{
  "num_attention_heads": 5,
  "norm_eps": 1e-05,
  "positions": "rope",
  "rope_fraction": 1.0,
  "qk_norm": true,
  "bias": "none",
  "tie_word_embeddings": false,
  "init_std_down": 0.0,
  "schedule": "wsd",
  "final_lr_fraction": 0.1,
  "doc_mask": false,
  "dataset": "wikipedia_en"
}
Each number is 200 + 40 x the weight over the matrix's rms, rounded and kept within 0 to 999. Layers, rows and columns count from 0.

# down: layer 8 MLP down (transposed), 1280x160, rms 0.247, rows 643-685, columns 0-79
# up: layer 8 MLP up, 1280x160, rms 0.241, rows 644-685, columns 0-79
down643,173,176,248,161,154,192,134,197,244,154,171,169,243,149,185,258,279,178,192,171,238,165,236,142,154,135,208,208,281,245,176,279,194,215,248,116,134,220,195,248,197,249,203,219,176,189,226,221,302,162,250,159,212,199,183,252,269,179,207,239,195,195,172,207,215,240,310,178,158,236,198,250,271,176,212,203,129,225,207,185
up644,239,226,192,228,282,239,169,212,226,237,171,172,186,179,160,155,223,139,140,194,218,118,201,137,256,163,150,161,184,164,187,154,181,243,190,254,154,177,177,174,184,243,165,157,194,139,216,209,184,208,238,199,202,206,177,237,138,211,151,152,199,209,231,179,167,193,221,131,151,273,210,195,207,174,176,210,208,144,161,304
down644,165,227,205,188,210,211,138,104,173,201,208,205,215,212,173,138,269,182,171,263,240,171,223,224,170,151,201,198,187,305,240,193,162,138,211,205,217,146,238,211,282,204,171,174,194,159,253,193,208,230,229,231,210,239,189,213,156,260,202,251,159,205,202,97,188,192,213,176,232,205,199,178,186,229,153,172,278,191,215,105
up645,177,218,270,215,222,200,215,276,278,207,117,216,234,232,249,203,213,107,237,195,284,284,221,207,154,258,233,198,192,138,195,166,119,222,168,202,187,203,207,177,219,158,207,199,168,268,221,155,164,138,141,231,174,126,160,214,192,167,228,168,236,199,269,190,190,192,169,216,195,260,198,236,140,173,287,199,210,177,176,153
down645,219,163,218,144,158,155,214,215,168,125,221,189,220,232,220,152,189,221,222,215,195,208,215,199,148,177,200,176,117,266,185,133,143,195,183,185,209,149,203,204,201,179,162,157,181,222,186,107,229,216,192,300,194,188,209,194,167,287,261,204,219,153,145,171,169,231,236,237,132,203,222,196,113,204,218,189,206,248,289,143
up646,163,228,226,163,134,238,75,181,268,140,254,196,225,219,251,245,135,257,243,232,157,154,222,192,171,135,254,206,210,234,182,240,178,167,148,224,200,190,162,232,182,220,248,221,187,183,244,182,130,189,178,229,149,234,228,234,270,210,178,207,202,149,192,192,179,181,200,252,226,235,198,182,198,223,204,238,203,172,192,249
down646,202,141,238,215,215,178,193,186,211,172,169,130,170,173,265,183,264,255,240,236,156,176,232,98,159,253,265,223,213,206,189,130,240,136,269,209,218,169,173,224,214,243,188,140,237,243,205,256,198,193,240,193,252,177,232,175,257,212,211,196,216,182,212,210,190,171,215,225,229,175,197,200,185,232,156,132,156,182,194,249
up647,279,202,261,202,259,271,192,239,265,186,185,163,238,154,206,231,226,227,251,202,237,196,173,199,185,140,185,228,195,175,227,195,175,162,201,184,193,202,227,169,155,183,138,171,232,212,173,216,285,196,199,202,184,204,268,167,262,206,239,238,207,205,202,227,204,148,218,159,185,243,212,193,225,191,142,273,217,232,189,208
down647,211,224,221,231,238,256,219,218,280,232,251,152,169,251,226,196,185,157,194,150,221,181,200,234,183,141,208,203,206,210,193,206,136,166,184,208,278,165,277,222,218,199,173,182,185,187,225,227,171,215,241,239,215,246,191,183,227,211,188,130,227,172,220,181,136,212,210,280,201,260,189,149,207,174,234,129,221,251,228,245
up648,185,225,221,155,206,234,227,151,228,205,239,175,226,162,191,271,145,199,189,253,141,210,210,300,146,153,170,195,246,184,215,202,243,161,214,200,166,145,242,151,195,198,230,136,182,191,229,245,224,231,216,157,165,247,228,208,195,250,183,251,122,201,172,179,191,204,193,153,208,184,161,251,167,182,206,251,207,199,180,156
down648,232,166,133,204,203,220,202,241,199,253,244,244,190,228,207,224,199,248,194,221,170,165,150,173,213,204,210,182,192,223,186,163,233,205,154,209,200,212,220,236,192,149,265,167,168,131,192,197,227,187,111,245,225,153,171,238,247,183,162,180,187,173,239,118,233,201,166,145,214,222,178,121,242,218,240,145,176,230,140,264
up649,173,234,280,169,210,248,220,199,282,170,220,222,163,189,177,209,169,270,213,193,179,262,183,129,139,284,220,240,218,156,195,213,167,306,177,176,150,186,245,191,256,234,161,179,135,246,199,172,165,283,223,231,195,185,259,151,201,171,200,170,161,237,200,241,140,151,225,181,184,195,172,230,197,184,164,187,141,162,191,219
down649,194,251,159,189,195,181,167,216,187,142,173,180,200,201,242,132,257,178,221,177,268,175,183,205,179,173,223,189,169,212,317,211,147,244,236,201,248,169,165,218,214,139,87,266,242,223,240,209,197,218,177,184,196,224,124,155,238,197,236,112,220,223,204,195,182,191,193,273,186,182,221,216,180,225,219,173,136,177,205,235
up650,186,232,208,198,149,195,190,239,226,293,245,210,228,175,201,222,220,100,204,204,193,146,204,233,229,171,213,193,162,186,229,227,183,160,138,153,164,186,245,237,123,211,194,183,133,198,163,196,206,190,157,283,209,193,119,228,229,232,187,202,203,214,248,190,192,208,208,298,197,235,203,171,203,165,190,201,152,269,207,233
down650,242,165,188,292,145,268,208,243,192,250,227,180,205,278,164,123,280,166,194,199,142,155,146,275,178,188,238,197,164,180,192,237,219,214,218,226,178,179,205,245,185,148,48,112,247,121,216,193,211,172,202,238,199,156,167,211,169,155,244,196,234,162,152,185,203,197,164,208,239,207,174,210,176,181,213,247,199,252,191,193
up651,267,243,260,197,211,181,268,205,155,248,213,154,240,188,205,172,147,166,230,222,244,195,239,245,200,239,129,171,243,252,153,198,129,179,135,150,163,210,236,247,199,177,187,252,261,150,187,160,127,238,143,206,183,173,97,151,231,252,227,215,223,235,223,171,218,179,225,166,139,214,183,235,141,218,226,225,197,180,191,230
down651,291,273,203,183,182,211,211,178,292,195,190,150,160,215,205,224,229,163,229,219,292,229,199,198,154,190,240,239,190,183,273,214,214,249,269,131,181,203,148,203,229,215,161,151,195,211,213,208,145,173,132,144,226,265,201,200,248,173,200,205,190,243,206,205,219,173,244,209,215,235,224,148,211,194,165,127,203,283,213,237
up652,168,284,237,226,169,235,222,192,233,175,244,169,251,150,232,258,176,232,268,167,268,237,243,148,198,183,194,271,246,170,254,253,209,200,227,243,188,256,198,195,210,242,211,229,178,265,223,231,209,180,176,172,151,217,108,223,165,193,200,157,201,235,200,221,178,186,148,233,227,209,197,188,196,179,231,145,156,188,265,141
down652,156,221,203,177,243,176,244,254,235,158,313,184,190,251,214,168,151,201,192,227,148,193,201,213,131,161,220,179,214,227,212,229,136,228,210,240,144,166,191,236,230,206,216,237,219,224,209,222,163,169,196,284,206,175,194,182,228,258,254,236,242,227,233,193,179,267,223,211,174,218,141,99,239,173,236,162,189,221,230,175
up653,189,253,211,237,202,204,214,201,181,207,150,196,159,152,197,105,145,149,195,204,167,201,150,209,226,170,234,205,217,180,173,185,157,209,193,217,192,207,232,187,187,176,188,223,173,144,261,265,239,150,248,232,186,201,212,154,233,266,161,182,188,202,141,193,196,214,183,191,146,242,121,199,178,186,153,251,220,140,205,202
down653,188,253,224,148,194,212,246,139,161,199,173,161,219,177,164,153,155,192,151,102,175,215,140,183,194,170,174,220,199,203,261,251,146,174,208,208,169,117,200,166,195,169,154,203,197,240,222,151,199,167,237,197,172,255,262,172,212,214,164,181,208,148,226,134,131,234,216,215,187,164,150,245,204,150,243,157,187,154,201,212
up654,180,215,179,167,235,247,203,163,151,207,219,269,244,284,246,199,205,192,128,177,229,218,166,225,219,29,145,188,265,208,167,161,144,205,185,227,261,231,121,170,233,148,238,260,150,160,123,213,248,307,161,152,174,213,205,225,135,126,204,224,116,267,118,212,170,204,260,218,213,222,127,231,232,161,256,168,220,228,162,200
down654,201,290,207,273,260,174,196,174,235,202,183,149,218,89,128,203,183,194,220,175,209,254,206,265,158,243,201,191,222,193,234,235,146,166,163,201,181,223,264,188,220,182,170,196,130,204,245,240,139,154,194,219,154,265,171,173,154,180,77,179,148,166,252,223,213,148,208,259,168,222,233,180,272,204,219,173,305,188,200,188
up655,134,240,215,244,300,132,239,187,131,150,218,257,314,252,207,120,223,194,209,210,154,217,206,192,207,176,185,250,189,221,220,173,222,178,217,217,160,207,191,289,260,231,187,154,218,217,221,194,221,216,210,186,197,240,235,132,241,226,174,221,163,211,106,214,120,211,183,207,226,210,118,158,193,157,268,201,237,158,249,199
down655,183,209,168,154,251,135,202,214,186,218,215,205,200,235,195,146,199,167,209,211,223,178,276,167,152,163,174,194,237,195,174,291,200,257,206,208,156,331,204,175,163,146,187,209,214,161,188,192,213,233,152,185,198,280,150,208,267,214,228,251,239,173,147,213,243,276,214,137,191,167,199,90,219,246,165,183,167,178,199,282
up656,198,258,212,263,197,242,203,186,169,197,156,124,258,185,105,202,219,228,248,150,192,170,157,224,190,225,210,179,246,200,178,198,226,127,230,165,164,175,161,246,216,268,188,210,178,226,218,177,296,146,76,149,193,239,234,146,184,205,122,193,182,222,270,182,190,218,211,197,192,213,194,223,132,223,198,186,219,204,224,226
down656,168,199,231,164,173,148,208,227,202,160,207,244,240,155,250,252,277,192,164,264,161,153,186,248,180,223,213,194,212,198,171,190,230,187,225,273,206,217,252,177,157,202,211,186,251,271,193,179,177,211,176,235,278,197,245,240,251,182,212,204,173,173,210,289,181,170,230,213,151,282,244,213,201,188,186,202,172,177,188,182
up657,120,177,188,169,296,194,244,267,216,185,204,236,193,174,164,143,253,208,291,205,226,198,201,192,230,227,234,206,256,265,217,181,226,169,196,218,267,168,169,151,212,176,207,205,217,238,155,182,192,197,263,221,219,204,221,184,216,227,125,156,284,134,173,207,247,257,215,225,80,197,250,111,234,180,142,241,199,204,139,187
down657,236,176,209,215,153,181,216,210,258,193,170,208,177,115,260,198,245,187,223,153,204,241,242,213,100,149,159,213,155,233,251,202,174,227,218,255,145,233,178,190,221,218,128,186,149,178,203,149,212,113,221,189,143,157,235,265,149,204,222,213,142,245,193,156,201,259,265,209,187,263,265,172,224,172,193,127,161,272,161,182
up658,176,187,194,96,232,225,150,196,180,226,270,208,205,149,161,157,199,218,201,204,132,274,249,200,233,99,280,157,264,189,175,212,292,279,226,224,196,73,272,193,199,149,264,175,241,224,178,251,200,215,212,178,228,235,174,163,169,220,187,184,282,283,216,303,238,206,212,258,189,205,204,228,217,176,226,238,186,163,255,176
down658,169,248,194,245,244,166,197,197,230,232,235,232,191,200,222,197,332,174,167,178,142,164,185,204,178,305,233,283,258,212,226,173,251,220,213,220,208,208,273,143,181,278,239,198,185,199,241,163,238,103,220,43,316,205,212,212,161,208,105,164,187,198,305,183,162,191,100,194,193,217,233,194,280,203,163,154,188,177,226,123
up659,206,191,150,155,172,219,213,215,146,151,161,257,158,202,145,176,224,216,234,226,213,215,158,211,213,200,243,211,195,241,174,146,173,226,163,230,152,106,177,191,194,218,217,202,228,189,178,135,260,174,131,260,207,231,222,242,181,183,153,202,180,200,178,228,238,177,255,210,196,250,191,237,149,161,206,190,185,242,233,185
down659,216,140,241,190,175,190,139,196,181,164,265,254,172,197,226,199,216,231,135,184,223,184,227,231,143,253,214,225,212,156,131,211,138,169,260,229,194,189,201,188,204,237,132,180,171,146,233,161,237,150,186,217,270,231,210,211,160,229,231,248,158,212,247,190,202,214,170,210,190,241,209,251,208,199,215,195,251,219,221,198
up660,188,249,211,240,155,157,168,194,212,245,162,165,255,168,146,146,214,207,243,239,238,203,206,189,208,214,198,212,131,228,188,299,184,202,160,146,195,157,147,203,141,242,226,240,255,235,182,205,255,192,198,245,201,217,239,181,169,255,187,229,199,148,219,210,137,167,211,188,309,241,150,211,240,188,92,253,190,138,192,200
down660,148,173,216,186,177,227,200,205,209,233,223,223,212,237,218,178,143,181,184,200,173,217,232,178,180,171,169,255,225,158,195,175,185,179,149,198,246,225,259,213,224,252,157,234,202,215,173,191,204,155,225,201,233,256,223,255,271,259,169,202,184,186,187,231,205,189,154,223,283,226,159,186,204,227,125,199,241,223,203,150
up661,192,159,244,119,211,228,216,221,178,222,141,206,210,186,194,189,215,216,221,182,154,153,189,193,148,118,251,158,224,181,83,231,151,236,212,114,227,200,191,90,228,200,261,244,177,124,242,244,192,191,142,211,153,185,163,140,136,164,213,178,191,189,250,249,220,187,176,196,206,192,193,216,215,145,185,258,115,185,164,143
down661,150,189,215,160,202,150,185,154,233,212,228,184,251,205,151,193,194,136,149,192,255,210,181,187,120,197,235,285,255,210,174,189,177,111,284,212,257,175,173,194,244,210,204,239,246,233,131,166,258,250,195,230,212,195,205,288,217,247,176,173,272,219,195,199,165,164,247,174,163,255,225,221,217,143,213,217,127,285,258,158
up662,196,212,234,198,266,203,181,194,162,211,233,245,190,209,173,149,213,160,249,180,224,213,114,202,301,205,220,213,169,171,153,90,235,180,160,184,165,213,175,168,169,193,194,199,129,182,170,216,266,257,229,189,144,164,137,203,165,191,137,183,224,195,151,256,192,259,191,219,145,206,168,215,139,200,166,243,206,151,162,213
down662,174,242,190,282,295,172,172,150,200,253,253,235,245,280,254,218,233,224,263,210,198,183,161,215,277,292,250,160,182,206,246,222,237,183,166,262,179,229,217,180,185,191,199,197,181,184,194,183,210,153,231,177,177,158,206,230,219,286,224,222,294,199,234,137,188,151,161,226,220,131,192,229,195,225,262,198,150,174,167,187
up663,215,234,150,132,101,223,172,255,157,190,181,147,181,224,240,264,228,206,207,179,171,138,168,244,215,203,216,186,252,207,199,170,152,162,244,218,151,224,174,214,235,219,224,140,165,178,223,125,211,252,319,172,187,223,226,138,202,143,171,187,193,210,171,205,307,169,250,160,104,262,187,230,151,181,218,167,222,234,193,188
down663,224,147,260,176,216,161,157,183,220,147,141,213,178,209,177,228,133,201,167,235,128,165,185,170,115,179,162,214,249,214,193,191,143,143,156,285,199,249,210,217,215,142,205,264,121,230,177,149,191,208,177,145,113,213,291,129,204,233,177,184,217,177,161,248,224,160,148,164,168,143,191,311,209,80,233,174,154,163,207,181
up664,197,140,230,197,147,208,260,239,260,233,147,209,209,172,138,273,187,147,216,211,290,230,234,222,185,245,223,181,144,180,190,190,178,174,195,240,189,283,162,214,221,224,255,280,149,235,105,214,200,211,202,282,214,266,201,220,228,155,212,284,180,127,189,256,162,253,201,152,143,237,159,150,150,233,250,206,270,231,256,245
down664,253,108,127,208,210,325,210,243,160,227,210,207,194,217,182,186,190,194,313,198,256,181,279,201,218,167,197,200,161,131,164,217,128,197,207,250,186,207,159,198,271,196,234,224,178,222,236,226,226,287,200,219,178,232,196,204,194,84,115,179,152,299,243,220,195,216,204,231,178,221,143,222,234,264,155,225,229,224,174,227
up665,270,227,197,204,188,175,186,224,166,206,296,239,263,150,225,221,165,205,208,127,193,191,224,140,215,200,254,209,243,141,155,201,182,282,225,139,256,219,209,214,231,178,281,200,240,264,159,208,249,102,219,180,230,179,212,238,158,199,154,216,152,193,216,247,177,229,221,192,188,174,243,189,205,228,206,197,190,160,224,197
down665,234,201,228,204,205,161,151,214,219,194,261,262,191,227,203,141,172,196,272,184,174,168,169,138,150,221,294,218,179,184,226,239,110,184,234,172,250,221,242,188,191,219,182,239,147,273,207,196,182,166,218,201,235,179,168,175,219,139,183,262,168,191,209,222,229,174,203,207,236,213,127,193,254,148,245,103,263,128,215,77
up666,215,196,181,196,283,170,190,204,204,153,206,221,151,171,146,215,215,118,242,179,157,229,139,206,226,195,231,251,174,211,117,137,247,167,110,202,258,194,128,153,191,189,213,134,274,255,253,177,225,181,235,245,156,176,229,151,217,236,243,237,203,124,162,203,254,183,257,212,228,222,215,193,201,184,183,197,175,209,167,254
down666,173,210,230,224,214,201,263,205,139,199,199,178,233,209,240,190,197,258,172,160,253,176,177,181,206,165,288,200,174,263,198,171,176,173,302,264,164,201,228,162,147,141,169,249,205,203,107,206,134,153,197,246,178,176,239,223,212,211,201,196,231,213,204,152,218,301,222,173,208,256,182,233,339,239,231,226,101,224,260,235
up667,156,159,236,221,159,175,233,213,174,261,286,266,151,127,134,165,120,170,184,152,219,154,278,123,265,192,186,212,194,156,215,184,230,244,208,230,106,176,215,135,168,232,230,157,95,279,214,213,199,227,208,193,168,235,166,218,203,263,181,224,174,192,219,153,225,204,174,180,130,94,264,261,254,175,108,246,159,140,203,189
down667,236,218,195,246,172,195,170,184,224,248,162,160,200,162,75,148,232,214,115,196,199,219,166,178,262,231,179,138,279,220,160,242,153,200,172,226,139,210,149,137,213,230,240,176,231,183,154,195,230,317,240,171,157,224,186,199,211,177,259,231,260,130,122,163,156,225,198,236,168,226,204,193,273,168,169,288,170,245,148,223
up668,271,188,157,188,211,221,133,193,111,240,221,159,222,135,250,247,158,215,217,148,110,232,211,168,176,174,174,177,212,160,179,178,163,151,168,186,149,162,270,194,169,295,189,192,213,136,207,206,205,138,218,192,195,204,115,209,229,215,223,163,176,154,265,188,182,263,133,216,183,177,269,144,221,193,191,202,151,224,171,148
down668,152,186,237,238,273,208,108,238,212,232,174,150,191,223,167,194,166,226,210,239,135,189,225,203,250,183,206,170,215,167,221,229,161,198,198,218,148,174,213,160,183,266,196,240,146,206,234,165,106,196,225,231,207,188,195,216,188,144,221,191,129,145,170,166,189,232,222,225,192,238,201,228,205,150,186,115,213,205,209,165
up669,221,268,165,222,159,205,220,186,198,153,175,204,152,223,210,177,229,131,188,262,190,276,172,188,210,151,88,281,183,177,184,201,196,210,234,236,198,159,228,234,206,141,201,200,194,228,207,203,214,217,224,171,235,172,217,191,243,230,162,250,133,211,228,155,207,227,209,180,143,210,209,177,191,183,119,235,207,186,226,146
down669,156,291,151,191,251,171,209,228,194,232,153,193,158,211,162,200,224,184,170,228,196,226,243,173,228,155,179,155,179,173,176,222,259,223,158,199,195,184,205,229,180,227,160,179,265,198,134,149,179,123,153,219,246,172,222,193,214,191,215,239,215,146,225,155,202,288,211,247,194,161,210,245,183,232,185,262,112,241,250,201
up670,187,206,224,223,185,154,248,244,145,133,237,266,201,196,273,168,84,146,168,206,276,152,151,240,245,187,155,160,134,108,221,126,231,290,203,196,187,195,226,169,212,209,200,153,186,154,205,141,164,248,233,242,161,213,136,189,158,217,177,307,174,132,166,223,162,227,174,169,215,182,213,159,180,210,215,195,169,215,138,159
down670,174,186,211,242,217,294,209,162,212,210,133,271,198,130,238,155,209,201,160,204,174,201,188,187,226,205,140,223,180,165,175,182,189,189,238,266,197,213,315,176,160,226,159,95,171,254,185,175,213,232,235,206,218,169,181,175,248,252,205,272,185,134,153,212,248,118,147,217,103,195,211,239,213,169,186,150,244,148,184,225
up671,144,223,253,213,225,99,243,196,176,154,204,195,175,178,201,222,169,205,244,232,212,213,239,256,114,231,193,193,190,219,191,202,244,131,208,297,197,200,218,198,131,153,213,232,220,272,245,129,214,217,179,188,187,248,236,270,185,255,201,170,192,162,186,229,175,251,179,223,106,175,215,224,214,195,192,204,182,248,268,280
down671,218,200,204,211,175,235,162,212,165,232,200,135,141,151,206,225,184,224,157,176,206,199,159,258,225,166,229,172,210,144,167,213,227,217,127,190,148,212,228,116,165,139,253,211,74,212,246,241,231,206,229,110,190,194,262,310,192,185,205,262,256,161,211,168,152,177,219,174,133,204,178,231,213,193,244,264,155,220,197,133
up672,217,252,235,208,194,202,172,164,190,192,291,227,286,172,226,135,140,241,202,184,202,277,185,224,180,226,225,175,212,269,228,265,173,168,176,184,190,210,141,163,164,255,200,160,217,195,163,221,289,206,210,261,191,131,168,213,187,195,146,175,189,135,107,134,263,206,152,232,224,267,258,166,242,222,212,229,267,223,248,212
down672,190,185,177,181,177,208,127,181,232,199,201,215,174,185,200,241,250,251,160,197,199,175,219,230,169,234,195,205,209,193,206,192,202,182,219,165,193,257,200,257,181,150,177,238,187,248,165,178,220,182,85,210,244,242,183,199,219,199,223,227,199,236,203,220,167,212,239,185,164,229,210,142,210,111,215,127,159,186,179,175
up673,202,236,209,142,129,158,219,188,160,266,162,196,139,288,192,173,198,289,165,119,188,234,237,251,119,160,246,181,132,242,234,158,207,175,162,201,179,273,228,213,202,186,296,203,156,184,166,191,224,223,185,194,177,203,139,215,197,211,178,218,161,266,135,260,257,251,190,137,244,159,257,260,238,171,228,256,233,132,212,234
down673,206,129,222,132,174,243,282,119,245,255,198,217,236,279,234,195,151,203,197,109,168,165,141,199,160,213,181,130,136,208,200,214,199,155,193,252,169,222,177,192,224,256,191,194,176,181,211,228,238,258,113,209,182,138,148,139,252,218,217,239,226,227,138,195,268,230,237,227,223,143,244,280,146,230,209,183,253,198,180,263
up674,186,229,190,140,224,200,209,191,224,144,184,199,268,216,136,211,242,189,177,254,205,203,182,224,223,242,147,178,124,193,123,238,127,188,234,225,261,274,205,185,242,187,159,238,257,192,139,237,203,233,157,250,180,189,156,253,235,217,140,290,168,255,179,191,256,234,187,228,272,199,144,215,154,114,166,207,208,177,183,268
down674,213,151,144,223,150,104,260,136,156,173,171,171,181,205,205,235,179,258,192,182,175,257,217,203,204,196,228,194,196,243,130,116,120,239,175,184,207,155,258,196,138,215,132,186,206,179,177,195,181,95,142,279,223,189,200,176,213,182,255,237,114,221,210,267,193,170,214,238,233,200,148,219,131,208,259,167,145,157,184,234
up675,177,259,228,171,192,185,264,140,227,142,230,184,193,245,134,210,167,199,240,219,223,206,236,244,223,193,135,186,211,175,225,147,225,254,213,250,183,219,165,129,97,176,218,239,260,168,168,211,167,197,204,212,160,219,150,134,205,176,214,229,178,197,157,223,187,157,185,202,269,179,231,198,187,204,237,298,104,260,215,196
down675,193,176,170,207,179,203,208,204,222,194,204,101,190,245,262,221,257,214,228,174,280,163,172,187,222,153,150,207,220,240,204,194,169,205,192,206,206,172,286,180,221,244,175,247,152,182,160,241,199,127,194,195,127,270,207,255,165,140,119,226,122,146,173,235,222,186,218,216,201,145,185,242,114,246,135,237,205,204,223,133
up676,228,213,217,172,311,225,255,182,151,238,272,145,161,146,201,237,174,278,252,182,183,224,215,220,114,266,159,211,190,158,171,195,251,189,186,189,182,232,193,192,199,176,169,182,229,205,195,167,283,187,275,196,227,227,124,227,211,163,239,204,174,228,235,213,283,184,146,230,181,250,204,195,180,197,177,175,205,237,194,262
down676,190,124,161,170,139,194,236,198,244,171,204,203,179,140,115,160,239,186,245,254,91,103,134,219,180,187,220,185,203,98,186,197,128,220,219,176,166,242,202,160,144,171,166,213,228,199,117,210,139,192,190,227,230,191,193,159,169,174,137,243,193,191,218,182,164,198,211,238,153,196,137,263,152,188,260,165,171,185,248,219
up677,209,243,253,277,206,186,214,185,230,203,192,190,176,221,167,189,206,143,176,186,164,160,229,165,176,237,186,233,159,140,174,296,303,161,230,242,253,154,102,208,199,152,172,235,196,155,162,282,174,213,192,262,180,178,130,188,140,211,184,93,240,201,181,220,246,172,186,196,200,245,249,232,214,189,129,238,169,172,273,149
down677,184,168,180,194,222,174,206,182,164,145,186,250,171,176,205,165,218,232,162,183,213,151,255,205,269,253,204,161,179,240,207,252,193,170,220,203,188,157,126,177,214,196,173,220,281,144,172,153,194,207,147,162,202,193,221,229,155,234,171,192,175,135,158,207,190,217,304,153,217,238,194,201,196,217,269,183,167,235,230,193
up678,165,237,193,176,225,150,143,211,159,245,253,221,219,195,135,240,216,201,291,164,222,227,207,190,204,93,234,224,141,139,215,204,281,244,189,193,159,209,220,249,180,188,285,181,203,284,207,218,259,199,180,163,180,270,211,204,207,175,176,182,232,148,253,237,184,227,215,175,235,148,165,210,231,146,152,198,243,226,203,227
down678,257,233,259,141,282,217,161,234,215,209,182,277,186,162,245,162,147,221,186,290,229,206,209,205,169,165,202,202,200,124,246,217,261,257,141,220,230,177,235,207,216,219,188,165,173,213,233,189,240,206,213,207,199,229,239,218,203,200,209,164,268,205,229,206,221,164,204,185,213,268,195,139,213,167,142,154,244,183,193,185
up679,240,227,230,180,102,189,240,206,203,192,196,170,217,236,234,181,175,198,207,147,201,184,232,170,211,201,167,141,197,161,195,173,271,185,199,145,178,227,234,118,182,253,171,211,206,178,202,179,168,195,255,178,180,197,130,206,196,199,114,187,165,272,217,228,207,183,203,207,238,209,189,225,170,131,192,265,250,132,213,143
down679,199,179,164,211,159,166,214,177,182,181,244,182,172,149,180,213,211,206,183,217,174,193,251,211,148,171,177,219,153,284,201,259,194,195,218,260,247,190,171,240,172,213,82,203,132,182,196,241,235,246,250,212,155,173,228,176,179,268,217,224,207,167,137,202,155,169,168,220,178,252,186,158,202,225,202,216,269,193,202,170
up680,239,248,168,149,161,91,196,274,234,209,200,256,229,239,277,189,209,163,224,127,210,261,243,187,242,200,243,274,252,156,160,162,193,213,129,181,159,207,185,266,175,198,227,168,139,166,257,207,156,235,221,202,249,176,105,205,155,217,234,143,210,114,182,156,234,93,107,210,219,244,169,189,163,186,163,221,243,181,154,231
down680,192,214,185,273,154,165,192,295,255,179,229,232,235,195,218,230,203,204,219,204,244,220,219,219,204,228,203,187,113,121,251,143,206,87,158,134,182,284,214,151,173,188,204,193,174,209,209,268,189,200,182,183,181,226,235,231,179,155,206,172,193,157,124,168,152,150,203,210,214,199,156,140,118,170,210,152,190,246,124,133
up681,250,261,232,185,205,79,205,198,152,168,260,210,212,150,207,113,192,168,154,156,124,164,124,250,245,177,180,236,235,243,250,243,208,150,154,224,158,195,233,213,196,169,210,204,234,209,119,272,125,216,217,214,209,185,219,224,187,214,228,216,178,251,237,193,130,189,180,104,198,211,146,256,248,201,201,209,151,239,207,134
down681,86,177,216,247,265,177,225,212,280,239,148,226,170,160,163,199,157,195,250,174,226,191,269,115,215,93,186,176,277,218,214,147,144,219,188,185,137,205,314,215,214,221,300,248,95,306,236,214,181,267,193,192,234,239,236,148,158,143,252,194,235,203,221,257,157,245,175,223,194,182,165,100,199,296,180,251,236,190,155,198
up682,188,220,193,254,136,332,145,152,271,206,165,278,177,177,246,225,235,187,201,210,257,265,113,194,194,196,227,160,168,179,217,186,243,188,255,208,153,223,236,139,205,213,251,209,103,290,194,209,182,245,203,224,225,202,208,226,238,223,215,167,213,108,175,185,249,205,211,263,246,248,83,152,221,184,207,220,240,176,160,206
down682,239,182,194,98,226,242,172,218,211,254,175,177,214,185,288,254,199,253,204,174,149,149,227,115,192,215,213,242,161,202,253,184,185,219,222,205,138,147,245,242,187,250,171,178,168,206,214,171,215,216,163,162,263,162,168,244,129,231,224,223,150,218,269,198,230,254,220,202,185,244,165,239,232,223,131,153,148,190,148,205
up683,279,219,276,205,257,121,86,291,240,222,169,134,220,197,244,169,127,237,185,231,274,250,226,227,273,137,196,169,171,180,201,212,159,155,246,237,183,281,169,260,226,295,220,218,207,185,143,191,165,218,217,246,162,170,246,228,195,277,216,228,139,153,256,192,162,219,149,228,163,196,153,219,256,169,190,211,190,282,198,235
down683,223,299,167,103,121,207,188,190,211,237,230,200,154,152,197,162,205,263,211,207,124,185,233,162,143,169,246,279,123,220,248,227,207,293,240,199,183,186,185,227,192,205,176,193,225,195,240,182,223,222,175,228,153,212,165,208,242,198,224,184,248,237,258,223,257,203,225,212,285,207,197,172,206,351,256,200,209,184,199,213
up684,215,176,189,196,122,244,231,169,226,226,229,161,172,211,177,210,226,192,215,169,206,215,140,130,110,162,141,162,187,195,173,242,237,160,186,284,247,272,191,196,216,248,252,184,150,163,165,155,139,223,139,197,224,208,168,181,127,254,234,221,233,165,270,201,168,279,112,239,203,106,167,167,330,197,202,163,170,201,206,182
down684,258,234,166,187,93,187,240,225,239,267,233,147,168,195,210,201,160,193,235,184,298,198,246,191,242,199,158,188,149,229,175,162,207,160,152,172,188,189,198,172,180,184,149,206,180,232,147,228,230,214,145,217,231,223,226,197,224,212,178,182,204,209,239,167,186,243,139,147,221,205,218,199,214,112,261,188,202,209,190,222
up685,169,289,241,143,187,195,207,184,227,186,172,183,240,209,161,283,232,216,245,196,134,233,177,245,270,153,133,177,275,193,161,216,197,168,177,243,148,153,182,182,149,164,156,194,193,164,200,199,197,259,169,234,182,226,142,190,152,158,177,202,117,259,184,210,196,198,192,200,216,259,198,212,158,203,254,178,239,280,197,225
down685,172,206,253,256,210,92,184,187,208,166,241,192,176,224,215,239,245,181,203,133,186,172,235,161,192,191,244,201,197,172,177,285,167,210,157,183,211,210,251,215,187,233,151,190,229,237,265,190,226,142,248,194,187,189,140,160,213,242,125,277,217,165,241,183,192,156,224,307,221,210,248,219,227,140,192,153,284,249,209,190